python train.py --d_model=512 --d_mlp=4096 --norm_eps=1e-05 --positions="learned" --qk_norm=true --tie_embeddings=true --init_std_up=0.0168 --weight_decay=0.043 --warmup_steps=60 --decay_fraction=1.0 --steps=3904
Each number is 500 + 25 x the weight over its row's rms, rounded and kept within 0 to 999. Layers, rows and columns count from 0. Numbers have three digits each. The size before them is the row's rms in percent of the matrix's.

# up: layer 2 MLP up, 4096x512, rms 0.165, rows 470-569, columns 256-319
# down: layer 2 MLP down (transposed), 4096x512, rms 0.161, rows 470-569, columns 256-319
up470 097:480509480545512486506496505488484509530469485495484467498461513535471482477523492503505489534473474465488540488530477522440473521485516465497453532493525461525522474536492477473486466481542503
down470 099:424498479493498487476519460471496504503506558497489516499520493452504493467536514468502470460484478497534542462520511540515500491506469511468508489509467498560475506458538482494520493503483477
up471 102:474493535524520510533504542482471499541468508498501458472495514453516534470502502521471558519520484492500550484506499492440500497495534475511534500501511519488528526490491502516472501481504524
down471 100:528452500511515522502519473548536549510499508492509521481481492508515512438464509498467478514491496521514514511461498509489494519492478451522494490530488473495474481497496500486491478526521520
up472 105:529490542555571479494499519480513510502538508497482520486518539519497485479525530486470481479473491469486542493510497512473508502519485482524477477466495459494535493507480513499503490497530464
down472 112:506509508532510504495475524504464478479476488533489533465476479499501535453505498507506471517504506475487493498545491501482488519494537479491516519442527466537527484486518505475487505487505462
up473 115:542548465541506440499470541508532495533493537500466528463507543498474456553544480494537494485501503525497479509516492503503487493487508519481511496442501471503513511470530528508485489471467540
down473 098:518486466502485474508490504487481509526540495502444483470549481489503512458535485506512491502485510484483523531461543530519532536499549529495482551488491492506473504522506511519494504494505505
up474 090:510525488548497451506450461483537551471490510516479555510486519493554510530458531513480488516497465470500552463507507473487481518494512517500488497526471522543506444470486503488491511541471510
down474 098:539466515550469474484502521475532490467534460530489512525489505479504526518506481496472514498520516462500503463491476540521555542503525522467505498511494455519545487509500516499503510496465481
up475 096:528529478523510476492477509519512489519513453466502493501494540498500522503511539550513502485487490538497482481467500512524528507484508542523435506518483511504534494521479501505466475526547509
down475 096:491510497499531504503514524523522548503478522512482545458501530540526496503536468481533531497566487485488497488507531451503509474524482491510522474470480548488492519491498485494503475538491486
up476 097:508501503514487496537473526469521491491459512495501454498493508499529488536485482497498505470495470500498508528483484533489508514489498511495474515484478527493471476481538491535516458493471521
down476 096:504520527460481554512486510483526527503494499483490500507543566490472448502534530497485483497502503524477474500508492552482506477513525484525471497463514493493494490546508461486514485473486471
up477 104:470505470528454483523515528482534474516461506512566500496471518428521463485482513560497486516499416436520502480461515507533501517532502542535526494458469475542508507494473521521502479509517519
down477 098:501495508487494507528523498474486469495524492487514466548543545499507476525488475528519511532520434477492520530514495487514465539450487506473488485516548522519489547528480519514504436519487482
up478 078:479480486519504505488514472506466490480511483514522509491498498525440475486538511531511550476495488493501499509477485465486558498537489538513502535520485499558507562488509515490507518497496513
down478 086:492525434523522515524482509508523512505513516480498482506507475454513482520516549464504509524504510458464520476532516470493541518527467505524480495497453489504510510489454492524477462506514510
up479 090:486486482533499500466481482495506484504488526502509512468507494532469522514484481568493529522510501508493530482488539523484476512523474501481519504459521465454490516500468496477491492496516530
down479 098:479484520519479518439508466535513508496513494494462501530486497453546492476485509491537526485518491504577509500498465490536538510481509479487512506467516502456533522493473501524503542534547499
up480 094:490496492499571516528516452500515488456510463461564507469495467480424497513580473484505486497535447499461501470543509440493493451490482552477494465482556529474509498490524485474540503497522516
down480 094:471503488473494503494489487512478533472488513500503489541486538462485523507503459455538484503570520516495518519485482476531497500487464498507544519506519524507515464510531518481517483517470460
up481 090:519529485515491502466511481522497509522455512481479546449509508492503507540486523528499479490511507489458448512492518480466489507517476537529517467521548528488519487502491464455444509525543510
down481 106:511499529510508478497535470498503505551486511529490579434499492520513541502504547520526501495472546491433475517508494500481509497486505547478508458528493534487488504499478535442504506546504491
up482 122:483465458495523485506521500511510538557516505441522498486519496529477476501501496540507511507497491517499512464525496523538494507500470453491492502497523534525483489483517511453496533514499488
down482 104:535465480518532537537457477468529511484498528520452516491534504503489530498518492471496481555489521495517524478513480496533482510504494522528541528491480490497505511515493516512499498469469556
up483 075:541474488478485513480482477557504519499539502511496490484520477495489511462472500510511491530551515499474472411506486491527488533509535478493518518509521529532502495534510497454529485505483476
down483 089:483497450488458544484490487501473515501502492516521515470551525488490529507481498510520499526531504498570509480477493489531466524511513554509520494496497505527465490517445531492511496521492506
up484 097:509505539549492517513500535497482526477514516509504489540467531520497501468520473521509500570510491499512485494519479526475518488563537563507504502524512490482534506503494486512514501530501532
down484 095:513496478550495523498475515496539581508556531474499479507518462545506456543473488525479523477496516461492473461472497497509519496499481466512502455488520459472496491494500511545510538494502503
up485 089:535463525519505509502459497508529500483508502505503523479493459504491547501461513542495481485500471504498509502499494528495453495490497496514497533466497481471515518448489473492506484505509512
down485 097:502507449459497484487506466483505499487512500468528524539540495496484513485569513548508504583543486502526527529527473476454536465493451527508522513520477488503518477493511530511485496515505501
up486 103:473548503456539476502494513486484546500457540514470518498491527486506529500513507489536497471408510509445497481512504524528533524500486498494488493441501508524460500489529532500547517500528530
down486 107:482496500523524485537507521491510488504480510488464505533506512508515497524535482496497456471502490446476505438502513483495490512482489482488471493515510546510546478522512515497503482494530500
up487 083:481516455481501503497462475520516485540513479482570504525468465496495542532516469496475524515503455549487527475524504535488514480494511492480447506524460494463554525512497488493483516503483536
down487 091:484479526469478503441491467517439485496521496459529434504482467525461569463525509486493519485511506517511497478494472502503491485485527486447503481512490525476466556536500531530499493493507453
up488 100:511479453542523470506476486480508493481470463495486481526521491496475520477434483502433529509519481495467503519521494530478528492471498519545516483425524461518485467502492506476506527526462536
down488 103:515500483495500509511511485516491484511468511541441501529502528534509496521484529500490512533529517471483504460510498508524543484497498500498477483463478498500546465501511487517524505507514489
up489 105:465513490506503476548503504514527473508502483490533493475460506527506453476509481525469498532493486539467541507456519522469511516494490543524493493499510492495530531477504487472543501514503505
down489 108:519430479450483525480485496482471484451539498477478508467509481491503495513526514538483527513489459510458511527522515490497528471530543515531498493434489492523488490497500538488521505492496484
up490 111:470504468496488478491488507484486471485504528497481488474494514510492473486513474529511521516548488422481517451500482506468451550493483482519527511508552500514453492535541487515485490521505518
down490 101:551476496533487466506464510526492498515490484522520481529476472511502528510497527519518547506468531494528510536511464470495490491506505508540506480509484518513488470469493487509497511494513506
up491 080:496510511508485514517479504509503482540540506495516526477531468464535457514525490508474494510564497502533521517546526531497545493478532516526488511499535560536490527506511482545483517515502527
down491 086:514554476461534516471502513467528512444517533546509511482508491497552494532477541513470502499521510461495483500533472491523511486530521501511511476479513527498445529481493512518485487500495530
up492 087:493538461513489508483445491448492474491482493475546475475475484474582524496477504460514534524540503485514487486485487512534511481496466468511505535518521493497486482514515515487472463510496498
down492 097:445530521512468505533462509504501482541519506468471452482460541514513494484478471465524456502476518495500504524520494502512479458524492459464489524486482465469464493470488508497507511487473441
up493 098:469501462498471509526565475427480513488490507471481474496493469500513470483487468471505540505511485491493508499527501522437524516475502515484486503478466502509481522486538476527505529484459460
down493 097:528518507522532478497542522516474501469482531543522485495491496485510500515521510524506510510473492484514519485511462537478470442548523511529498496474498504535464476518523536515508466488477507
up494 105:501505460513486519515458511506483510507496544452532485509500498470520503486535486525493528547457499485486494465506518502469513506494480500525486470490509528496531490471503472499459527502512496
down494 107:468474505533461502534508489471492526526487516475463444509491516476501484496516499477540482493468486501516521450507519480484539501465522496546504507498540541522496468476541502493521473473542525
up495 111:474530483486498505480547488531526472481524487462493525526525524504451488448479508472484434516502506470513495498492495501480483479533509515459534486476520476516507475495486503513475473488498505
down495 105:448497499480498498564513529501504503522470519503547486478451501524559497537477458512529528477513506534451523482459473460468520520483524460461515476504501553448519530525484516509500498505499493
up496 139:504499491525496522490517529482519542489520445490549520470478488503492473490492525483484510502452501477473507498500494508474572517528477539523509522458522554515506513527480476522479482525552515
down496 088:487453494480478521487483486507526508496514549523498526500479485485503519468490527499487514507520510506535547518509505470514486487545493483503458521513506497544467517492504506535517481478495494
up497 110:500485516489498516533512474466535493547491524497503480536496461520445501527517464492481511463514488457511500449500464477497529478483466462507471475507495494540541515508502466478531481533525518
down497 115:462496516482468539525521505514475437500514490553473472516490504520536475518495469493515497529499498528499485464481498523540533497482502494576514467512508546495513488511496463434501523478503482
up498 103:534492458495480579521501494507493526516501500472515508472463524549518528450498500479461484505512475519541517495506520529512474492481501488495519520483502462478495499522484510502508523548518487
down498 101:460543496518499532440533502498458488490477491485486513503517452515468488524527485496547515450517483500505500554532506512525520511492509516477472480541499522517504539486516517478498467495528495
up499 101:509530497490516462475465474523521482525516524508471482531534533502498512471568518455466520493516483526511480496514490480472482504503488517473473537454479520510491538491508515468434479490498491
down499 104:510491463510494544463458501524515535538560470538520507504544532479484498469507481498477501485498523478514468535499461483507458535516510512508483510476487506498456477521462448497532530494487443
up500 117:483537483478462501522542522502457529497504502524511500509522464499507490502455464503469464514494479488533477486548505521477516495514528488494518499506524484534472476506504510504484519491531483
down500 106:502483471530495482509476511469469508500491515477511494493486485565504527482507508518488496518491448520482465456537513503535498508499500514459542533521488510522483471511478530494463492535503493
up501 103:526489490471471510545477504534495480492465571523551497518489479500506497466500496501485533488512527433469511488512510489469521491532465544529519485529501483510540480516484497502502483500480468
down501 112:452483500533500534517506511513517506500498470519471474496456521504503499482488471495524481489540518488458494470486510530477517524491502532492540494516494504493566538472502490509509554514463531
up502 095:520506499518484508477516488490484505512534497503482506503576498454497518561527489453459485515476483506474530495487525507508514524489521525477468511483490511460515460503456481481479481475535544
down502 101:494529512539494500502546514519527473481502501461481514480502495506514470486516508487495498512496483471468499496528513493530485479436514500476498517517448473462470499480478508508465468498455505
up503 109:492472490494505508496490500509524524498505468517509515511504483529476469491463483477554536446466476509477508502499498484511486529468509503469455503496523478507491551502479462451513486481509469
down503 098:525459480510467492548494509472498515531508503482526478493514514517479506499493471477462454491529507466450520476542535503494521500523500493504506483519514511513483520470458496555494486489416502
up504 152:509505505542504516506490538488487483480531470475527497494550470479507512498548508491520500475474436522499513483519507500541504523470529512454485529468507506501528504508521472511430477477491531
down504 108:458481508515537500487462455499496488507516481533511505498509522477514519550462484527552492511545482518472490514511513517519491518499517481457500520489480492541479489570502498466476445467468501
up505 081:489516490465477519425477469495528512487500534450434544518450503480489496542500523511485467527494482484519520496526494545486515517525539481493520459510506491486463462490528550511508534523483521
down505 088:441452519503501469494522490518537516509549549521473507502523498492542510502506481497504487489513506495525500531476500498477513481505497477456488504522515476460508510497512516484441539494491491
up506 096:480468524524522488541515473490554497446504534525437505495491512490470538499492494515500477457496493509482483484514522464485509517491512479490516501481442475465480516522489479485511511494492531
down506 099:514481568466512520507519519467508495485503499511465512513491526505491478500495473467531550505481448506548543487553476482505490507509496501501465522473459506550554513455455539501490529523497460
up507 099:484507492523465471534468507509570498457523495500497474538503464512498529480507534525507520445475492442475499454541474529480485471506516489507500502516535514471516494530471499493511485509527466
down507 105:465517506478516499488491521516500484493516475499507535514466512512468438481527538506527509483512480487491482505465527457528503483499485505470477530503489530524481517481497490483487538536478471
up508 104:466520499518530515560475497480508466528477514489470457486478520534504503491493485546506483542474517495509553482497516475531479515497525503494507472472505476516488541440507431493516480527538473
down508 109:484539473519538505521527457482517527521518506473514508529443485499444541493511562490502529535523524499499505489539495502492543514492532520555487473479505505497495478499522491501536482495541530
up509 106:519524550496540483500514503503499497516489476504485499471509463495494483514506481510510487486493485527509530455521494492497513453490508540481474535455491531464480528540504473512517501474496473
down509 110:502480509496518478457525475449516505479477513485512507457453527490519463503521477533496494496505505510497518431483482519513497476435533461486472523484491550494476482537519487532533508476520527
up510 091:477523508457492515496478495532510499514455490490490495489523471522495517494502510553461478454483515548519523489508451459461482499491501498506489450505532463518484577468518479538534523484459520
down510 102:513520488504492466526484499505451570539484504499531449524497484482516495527476512494540510532475548466511467480525502497505505499516490489496475435504556462501513519499537505491516505502543470
up511 087:503527546474466495484499493451484483510478514482500496495523529507498460510459456465512460515499488488522510506542521485514515497440496498480498483470511508483533530491507456482481520493486484
down511 087:475471527468532491490538493451473467464488444487516481511483522485514523522500490463479457494531478460509458520549490499479490446481528500453460502485503481498506483544495512525491523448509484
up512 084:551466513525501521510483485550484493512542484462507490501496483473537478472499472447487483462496474466520481513486485485449532470514558475498506497487538492479461473521519515508517468472506521
down512 095:520474477498427482453494464527511534488482528516507494542471549499495540509550491458489487469450495469485492552510532488500528524509508476500505481480484489478509530470509466530481475500495442
up513 102:522463463509486561485468489465527473502493542466517550511498508459509479524471549489479498513491495504486507525527529534479508517477524529528510520501499547499496550500505472479484465511515526
down513 098:492474521533517490528510474499481487494537514486511509514525478539517485490492491522506488506487514492471521484479500512519501558510499495518497526534495506505533508486505509484488486480483475
up514 093:494476502504504546486524498504504499516481509499491503512556497483479478556482539482499484502515557510498475542497485474484494460448505477513500514494452488457466525470529509474496459474490527
down514 093:525462530474490462518497500512503561512535492521509469472480493507486471490447498511508469484492523456516447504549471503533513547587517488538461527533537513544528448495480480529526543519497523
up515 105:491492468493529491497505493502527477523477512436487514526459486509513472500493514450496523529540481472447503538501523513489497438496475477526443513520524547501483547509489519547480477506516483
down515 109:494560513496542532487483530521508507471490516499500530544514492496499509531490496527516521467478514479517525510468505505526481468504493535500507505505511532457509513456522508522471468503485498
up516 088:497474493464543538515511500502490458504548513484480506544508489513490526505475483536522462546483510494538486517524478513457483484473540469497504498516485503449534529502506543512477507507483546
down516 097:537501526494489491480494484477524480459525518505519490471548506520493499481467526487523557506430506499514493494480486489484529509495555470513511499503494462507532532496482546502485500497489488
up517 100:530476491482498504528499490485486480516513509485501497489464552512552516518471518542533499536509493487506535479544484503529456520449516517469486543513472509576531471537484532458454493490526516
down517 097:499514495460461493541544506521522486532510492509507502521534503497499505479461550540470481476521505492493468462468515510505532464523512489525516505439532512529500483487516504457489513512511535
up518 108:505483503499524485469512530482525498484487484538492500493465497486526539511521489445547495475493467496540462475488479520544548472466514471512505529490508495519517533500521505526489499475462516
down518 111:541476489487539499484495551442517523480497540500492443485545500475480491503475516484488526480515499458482476550535493516502543478489531418468504497500484491495529517493505516515478455480502523
up519 142:505481490477508490489494478531475468507518466491520518482513533482492469497498502500528526537502502485505491479482510484470456530444450496520498497466492488508506509532476482504541503495507528
down519 115:512485542452535505475501521483497507471539516524529488485492487499529527509509456478541543512529524462488521437502456526495457521515460492492483498514499551516507494480512481534518509526544523
up520 109:562546482532534500467486530542466514471459507473506515468506497508484536533570508496501512493422502525482479524478523511462502460509455507531529464527514532477507481460508507456495475561517493
down520 100:485511508489470495482481462481501469481490474475499502482493575523500482504504512498513521506490507476513481509546538469452477489517468480521513510511525511525498499474489509501487503507442509
up521 096:515472480497500529509522539505516507532497489466503495538473515505494508503494502514468495527468483509500488496533529528486498517529501550464484504470542480542534550522523503500504529466521512
down521 098:496480551516492487496546504518481482481551501485463485513504490498496521521485500492498489472474490499504513486487494511447520536542498514466479490499544455498509511536504484494482500525475500
up522 087:495505510575497495491484484501509483524510520512510507556501492490504485519514498533511558498498477479500501498483467539492484474488467508526495505523513528494591527499462511462531460521491524
down522 096:524493543513497519457499524507519525470536519530543480487498545471505503475457516510513520534516500500516498468478507511486493506494442459488483547500471502501466499474486437534470442462476527
up523 141:527522490474527469472491472468499480510504501472472498499491461482544451465465516477516455514529485499507530480530526524522505497488518503524502492477511484532499530495492509501511495456472519
down523 119:529511495482531463498520502502511502493496474478514559514515483539515497498476518469499506503487468490532569501553480508504519501523500469516505511492512476526527530465489553498482444492510493
up524 100:474499477522482545517494496491523486500476448502510489510482496449495496494448513507541499491491476505487528520493512459475503522481530549493532518460496490472485471490470467488511435459488450
down524 100:496509472494511533476521523499498484521467519519481540501492528488458537525536517487494486516528539515466484487528506512434498496520491547494507477483493497515522461504562502513500476506488481
up525 102:552491493514491451481472505477484476527508521496520469478483512538464529509488516510499504526473465517470488489490526518498516508512512476506505484523530467503486462535503506469477467519503538
down525 101:461508523534489464514499478522461442486504517476504462449447505542471538506462492523527500503486509483482523562516484495510496513531423512484526501491426488500512499520522502499495484518470474
up526 099:491513438510524490491522493532517483532521516519473486493450499491546493507479480529494501480507503512489493461498517471485517511516495513560500478543501469491523531466476501505546522514510487
down526 110:486544510539481496476524488561465479543484489507477494510480533488556550505452527512519493514474483493507506466522532507484493511491467506498486480542523491491520558508440514445537451504511555
up527 093:499475501504521500522527515529456510545476511505499581527530509513531532456543525529488468508493466517492527492480515469486515490507495509486480491503523508508478512482447548452515521460503503
down527 097:514481479490474476483509470463467501516501488455526490462499486499453512469510452501489508457483521509493493516509527523494541516494513480498453478461536492456509450496487484556477486502481525
up528 105:492554511506492477468485533462519496492521511549520493478515464484504484452498471524474515476499515494476538499497541488494503536504519505505497475484507524514488476554526524550510473496515471
down528 110:464567498542515490505495489492466519503460513514493501509518506476461516491531499510473513512479482506463540554500532548483530488502458507522484522517466502495491470516526492471541493517456464
up529 096:500502477519557483482559508477490478472500502453490512499498499509486497479478521486490520530491511505500497448514481477500552476493505524503485506502475471484510503499494531485472474538513491
down529 102:516485481511510518508516525500508560492470511490526480485540480501527495476521514485496551545497490482474496482504478451515496481493477455506524493479474518474497503498505486505488509542518482
up530 074:530475490434459507525507533512525555488472526485496478505515461494468561479535515517511492478485506434511468480486505511450484482520494478507519537494503483507546507454471516454510484520483476
down530 093:522480447491484511463505511550530515526484485506527467532528480491487528497487464500505514497470492461498480496451494518487487488504488510504485455462511491441509556518458546520493488518498513
up531 096:510485524476498522486530529503500517487455569478534521520506460489508494487480523518466509509545516485503465445514499516510476470484486510475524477489504500476511515507458528457485466487481561
down531 102:522546521521480504505445486502515494537468468476447510482524493501528538490519486472510467497474520493472483474500470488495537490489502499513539551530491426506418470517463513503438522466512509
up532 104:486491502516496480504491508502484459494499466471485466527480519491514517503511514482497499472496486537496473483512515513518500468504521473491498505531450473473485545533488432464534521499524498
down532 106:474482537506473500473490521504469476461504473454475519504507493496518538471439517484545458483466516487506505488486504526487543535499460490530480518497496462532527497506476492514495540507486497
up533 099:468476502490483466505486499506527523521529538448485548473541501521505469495449493499503536543501468476503524515510543491481519472544497519511518491491535487469481539520472451499484469513494452
down533 095:462484504500504490511536511450478503522474485511497472518507474480469441481520500522523533503520472491486518493486507531507528491476494531517444513527553506500527499513510486483450494505480493
up534 095:523486528496494479539535519479498489535531512504494462514497515512531527450528456520503495526497481484493469500558569519506489502549520512513513524449538477516472510464519499508536492495482503
down534 097:495508502533513523504526490484506489532493500524502507465468517538501564550555467522499522502503515501466534490539496500510504504507511465496504490493462501495561503491512501501493470440517455
up535 093:473483506478474477477579508489473497461501511520473469534501514460468519507540497506514460484521492437522495495554532504506516521510500516524520454519522522476455499494551505510482515489532503
down535 099:441499543496495465458467465446488496523511509501497472498466502521502490524530488485509464535552500469558497483509583533523500504539491496527482493499491532499462500502540475469433492512495522
up536 106:508504497487518501440480521477477476473433449473509460456500460486481452470525465506489537495479502501501505475512465509517498483520482470503490466472549516535493486468488486469483463494491466
down536 111:472501514507527523463469524476465495527492509493486493469581524508476485485498434520482508484502496507504479495482512467493518488510481484503512468480506493541503502498482517462559495488509535
up537 125:561485539504488498484514490508478472473497483481460485429543486458526506498525507533494517478496552499496486497503498492489484525449493512478516529500476533485472488495499473474521501519473499
down537 097:507493488453521502467499544483500511460457501469529462488472511520513494511527436489512442490518512505514493505516493534495487497505530512521481499512516489502484506510484528500469451501484520
up538 099:540497500500516526503517530508489496512498497550425464468479477501487481473536520538507510501480456561457496516497474488531518473553488482547498486458513542492534511456514494504473498474456496
down538 104:530487486498495512541535516543515520501513519481504477520465510461479492490487488509525500559498509525503483492472532553479489487505492532531511522497510492455489491513503486510489523488514512
up539 103:471513504517469475505518484460494499480503492501486480490501488509469510484526500477512447507487507511497541527492503413513435484493487501511513547482475503495459508456461477517473501505528548
down539 097:532489511521509511464470535474497459509524506502496521485499517533480530483467497507520490479479494516488524524540483524500515516467501525523533515509506527519543533494531493480494483466501491
up540 098:442471524554548486488485529520501483510485503511541498508490481513497519488513500485506545506546533497510511538496441490493481481520506505466511528459528495497470519470437474484496452472508534
down540 102:524475485545540471532483504540461494568492470537497462566533507522497495503511537500503457491486513532524492483506523534479489502498489517506501487474507481468484511459538479470518484552520493
up541 107:503487514456474560490519508511531541452511529504483490492549474539541496533514526467463450464548472508515510484498479493546524477513535473460487507484487537503472487489485503473505446510479511
down541 100:546494540526513488482527516510488505523478485472503484506521521491476464474516466525498561507485508556592495452506508492496475523476491473421503516527499535442495507468488482486511474504544498
up542 125:543472494492519549522493491510527483527520548548497501488507511494468496552477506510501515493505442507514518462514514516508547514549494496533471509527509478483531530476494474459514516513512484
down542 108:462495504510516487474511470488520469495466482506452504486513472483542529494465516498508531485506465547492476508497479488556489484495455519514480505517488523549561534451509450473500500459515487
up543 092:499518490441462560445505475503471447535489430527558457533525506511522546539500503482508528558512499520484513517519505494477540494468519488498518537465490478526496460495487496504472497482429524
down543 091:555504546474504484499497492444535479520517483500534488496509528491510474526465508528565568499485502493531468515513512453501538567487535469482488503500516515519519495514510525496525530518507502
up544 097:478497521519487502487491469493462526458494511543522496529489516531488505478529483515514478493462455494508498509493495504473455473469519456497543469480445518479490464486478469496482508460515504
down544 100:538530491468516506531479463512465522500509519574484537519542469478524516494523520504477525465496522473487504497485505509509476501481467494470511531456466475499504465464534466525522477489465450
up545 103:445459481490499511501494525506501459469498510482480490484445504523493514522542456511516500464499508509502511478508538489515534462542482498490468510481515483535474462489519474566483496511522521
down545 102:510498561463515492564522482489465501427455494510485464470498462458472481468483518489488505475471550509517504516527550522447498511551456545518490491480488513549499496524544545464522524534473517
up546 102:522532475506543477520510488454455528532495494484465509493519497537499470533503456460460492488512449515499507516520550503500532491514504477461505502478466514458539502503437475515446527494497438
down546 100:521488510499470478492499511497549504465528484522500472502493502515492479528550476499490451464499496499512485495470503564519442495527522496458465516493424525464552463465496523535521481492489439
up547 103:528527494513555496491520528546479482516476480502504501463465483508502481490510457472482518497501484511519467468531494491517489473504510499473495495487503513504495513473454465526465506508508446
down547 105:511467493496567476522501501530515458515506564501500497458542470506515462444521495479473476511509480485512465500481500495508502485489522501529510548506488470502473510486511533533503501504454517
up548 075:514505503472492491460521509507525469499508543476525545522492491503507565507526499580577478502542484485493508498507473512500477513463510499548507471505546536447496482497482491493493480483499478
down548 079:520489477552473522472509529525504471505503523506493565467495529480534518506549514507544564546553463483508525500477508496528470486477494498571487500501530435461445471503486470501544477470471510
up549 097:500500476517504497462521523514528482490512482483500515507555520481532542538503538497489453494519493479500509512505509461485515505523472480547483495508512477497473546513506517509521513506488471
down549 101:491493542490519495518507487452507525539508506465524519482508556512476542466478540499527495516513481508512466495503462466466490524537480532526491531556506496546514523503491541511479507489493513
up550 101:524521544496521478499552498467511527497484485486493520477510542472477491482464508554548495500495502543491497473532469463483489525526475485484438483471532528484508557532487490490483472505451541
down550 098:542501494501505508537510534470529475521512508511480497525499477509481451489461528521512528527566497454488514471515472489513528541502492466513514490497530513482476464472487487488502515501484490
up551 102:525451516473516485490545494508480495577543517510516486494520540469480523469479542489517503539485469524531518501458515479516503506549529489493473498515530516524487506503482480490533515521537484
down551 097:484537464470476519513565506517457519462475501493455463498488481522509508521512499484509495424518520535520470493497484544488520457523520491515516504507497528468494484508494513495512489504494498
up552 143:539479473518499492459515507523498490523462459523481558531491473461490539485542500510478470498482515511467458512506474494511525493497484525532488483506523524499521478515494460511513481462532488
down552 109:516541477469456506469487524512518492509510495453445563539525515457522535508497494527459469487552526481513465471509497531484502545494496463477523505508535528539523539531493518510543502495509503
up553 081:512502479473524507462468502517517469484491490497579515509530497527484455499511507501504476534511496489481468443501493508484479463484477499503522501521501507519463521499516512443497544515468483
down553 100:494510485501482543536473545466544528467478526554484512493542511530506463489492539511509487512559492510516518464505488486486472467525485484531510513523531465460513540483483518448489493482500463
up554 074:468508481489524500495540521450462464503495464516499518473513457501467489490465501511560507480482495491495525509468543525507483494521516532510502511494494489494506488466500451466493529495515511
down554 081:524520493492493505510510487526463473478455482504524499492485506523509513502505509506503507548508520496525473475517496556449454499501495506489524496522489464501461481512529479482510499508503532
up555 081:531500537500514505496540511484495436499441514490499500546504483547523491461501507543510492478495502460531510534479512504494500499474490539561510472500521512478507517493476543528499473531465507
down555 092:515545504510484546522524473467520485482478512454511488569541472522505484486517456491515498497507521516451500539497527485462543493556495499534517512552512486496455499533511511463492533466466522
up556 117:540482510520470520481490511484515522472496491504517495488522509501453526486546484494504482529518503496520516507499446533492519471466519508500506517492485527530484493490485488478526496518520496
down556 109:490531515496503450511484494528536490465502519523501510466491546463493515531492529479501477474504517482494531487465493464554467539485514468544506540538487503510492510508520527534559501455475465
up557 122:558525516511527504522514529533493503504503560480511524503494465532496471509515550536503514500492475505524504461477558503519457483477504551459539515512479524483497518469516471462578505475493524
down557 113:509484510479515502502516508516519522457466518483484520464505492479548485532519515534473532507489545517501528476459487483502498507513547465463488522472517509537497477557532513475520480512504521
up558 102:516505528537497479534504521493504516455480524474492501521531484516493492495475473504494497463524484500503507533503536521514496542534490434499511512485469527480489473457509498483488512528482509
down558 104:461522484482536514544464458508496514464486496515541458489501511511499486528514503517487483486519475510477527478483551533508516508500512466513472502497532524519510486515510517478512494429479507
up559 119:532457501508509520453475483514513503482473511483531499542471520463478537509513518526462491495522512467484452479513534503485521527519518498495518499490536482502509504488494457489525495473560498
down559 109:497426522482518510484539489481537511511493521512542480503470441494474463530482512533545513484490491477460511520523513481509498529498497505437506457518464481507507484531482500550495539498510475
up560 114:481497493502536499511474500511521492466464532498501483524479490523463505499502483552477483514507468457516499519514542507526449545498539521538505506483532501488502534515506514496489521483490472
down560 103:494470523508526513546505481495498551520533450514468497540512472479503496522516509454511468474478491583499528536451496503510491503500510474538496515532503490508519467476525522511511525479516501
up561 098:501527470524518504502467544483470496474490480470464476526519479528504509486484471496489465475526500499491532540478523505473439492490539492481508507478463473485534497512497482557488507542501505
down561 102:506525472535489517498545497497509506486500492539490498470481464476482482436502484487518469491468505490489490450477477500513474498507510480529520510502469484552527498481513477509498508499499446
up562 096:529529436508517558480494514518487511526493488519451505498482504520496517515493505517515494488495499478494513495518505485483532535510507486513576487446457492425484497486517506483515511497495489
down562 105:530478431482521461474501499474527526509472493510465529488521526530512504500474520521511529521510472470465507484488527492509478502460514511501492511531511512495509508522490503503503529481555486
up563 092:498514524514506477486520515470492499526473503570556509534525521540498507504485508470548497544500485463466490454491501520544505502478506536501497537467514520497498537433524479468554474498515509
down563 094:454492497480477545490492510518508475483464472483506512505456505490463458533519519463495520497519516463523520473543540477483491465473467502496517515514499491506490435545481550522488488547483521
up564 084:461524493532546482516490475522488464473486488508519498501500469497513480495463479455488512483551537523471494528486526510481539477494476451456536474474476473460510477489468505555535492528522510
down564 090:541495489500519487523475512486510503403521517490498525513552474498506517515496518464500471486474519466456486485550487490503471453521460467504527479490517508485510513498498505516469524515488496
up565 104:524538442495503484520494501502560524505452493500529472469514505525515454483517483493555535452469490478468524527479473474484483487491474511498478497505510494480489512523471474495506516503519491
down565 097:501476498488483488505495473542540489510493536524520432477422489499478523477481526464536503487511530500515478520462487494474491493501490494493494488494495458531472519508489516491466508477472519
up566 088:454523455463483518489511520531504449451490468546515461498514494499498503508505462517489520490485555488495490511529460529512515530503521529522488511489511529457509491503454515487486492488490485
down566 094:544519501462498512500471456469498486482556492499510531507499502491497477507504506514527524501509482520502454481524493465447440489517449499501489492488508483446510497552527499524485517486465444
up567 100:486514456480485496480484503494501522507495511503493462480513423530539519492496536503494526488501517492529526540449443513553480484502533480507450468486495478490511543510474509506517490467459506
down567 093:510484506501493481495474518513531474539496487526526499475472496496509509500508539525503482492545520476512514507534428477519513513489508463520469505525486527523510493553488496490535451510486512
up568 112:471477520477507485477512542455501476486524485475485535451482542480511485484439480501528549501462479527499509568509464507518541494478449488527515505508509514485560517477506477517481483540528509
down568 114:454506520509498499491510502468509479477507496529489513473482501530526491480507515499479524505488524523515488549514521525497489511487443464529508554488445509465468545546495506506469477527519493
up569 083:521549499481535528483485504499473489513479485414497520512535524482492504506500464495526517505462494481506520510486522471448456479513478465492479528467546460473477531501455532520492498514510481
down569 101:500515454531504482513510479491460510495522500503602508498507522439494464507499474503484471489466475532527524504500503469503498519525491522500426499512524491435446508488510471502509524538492484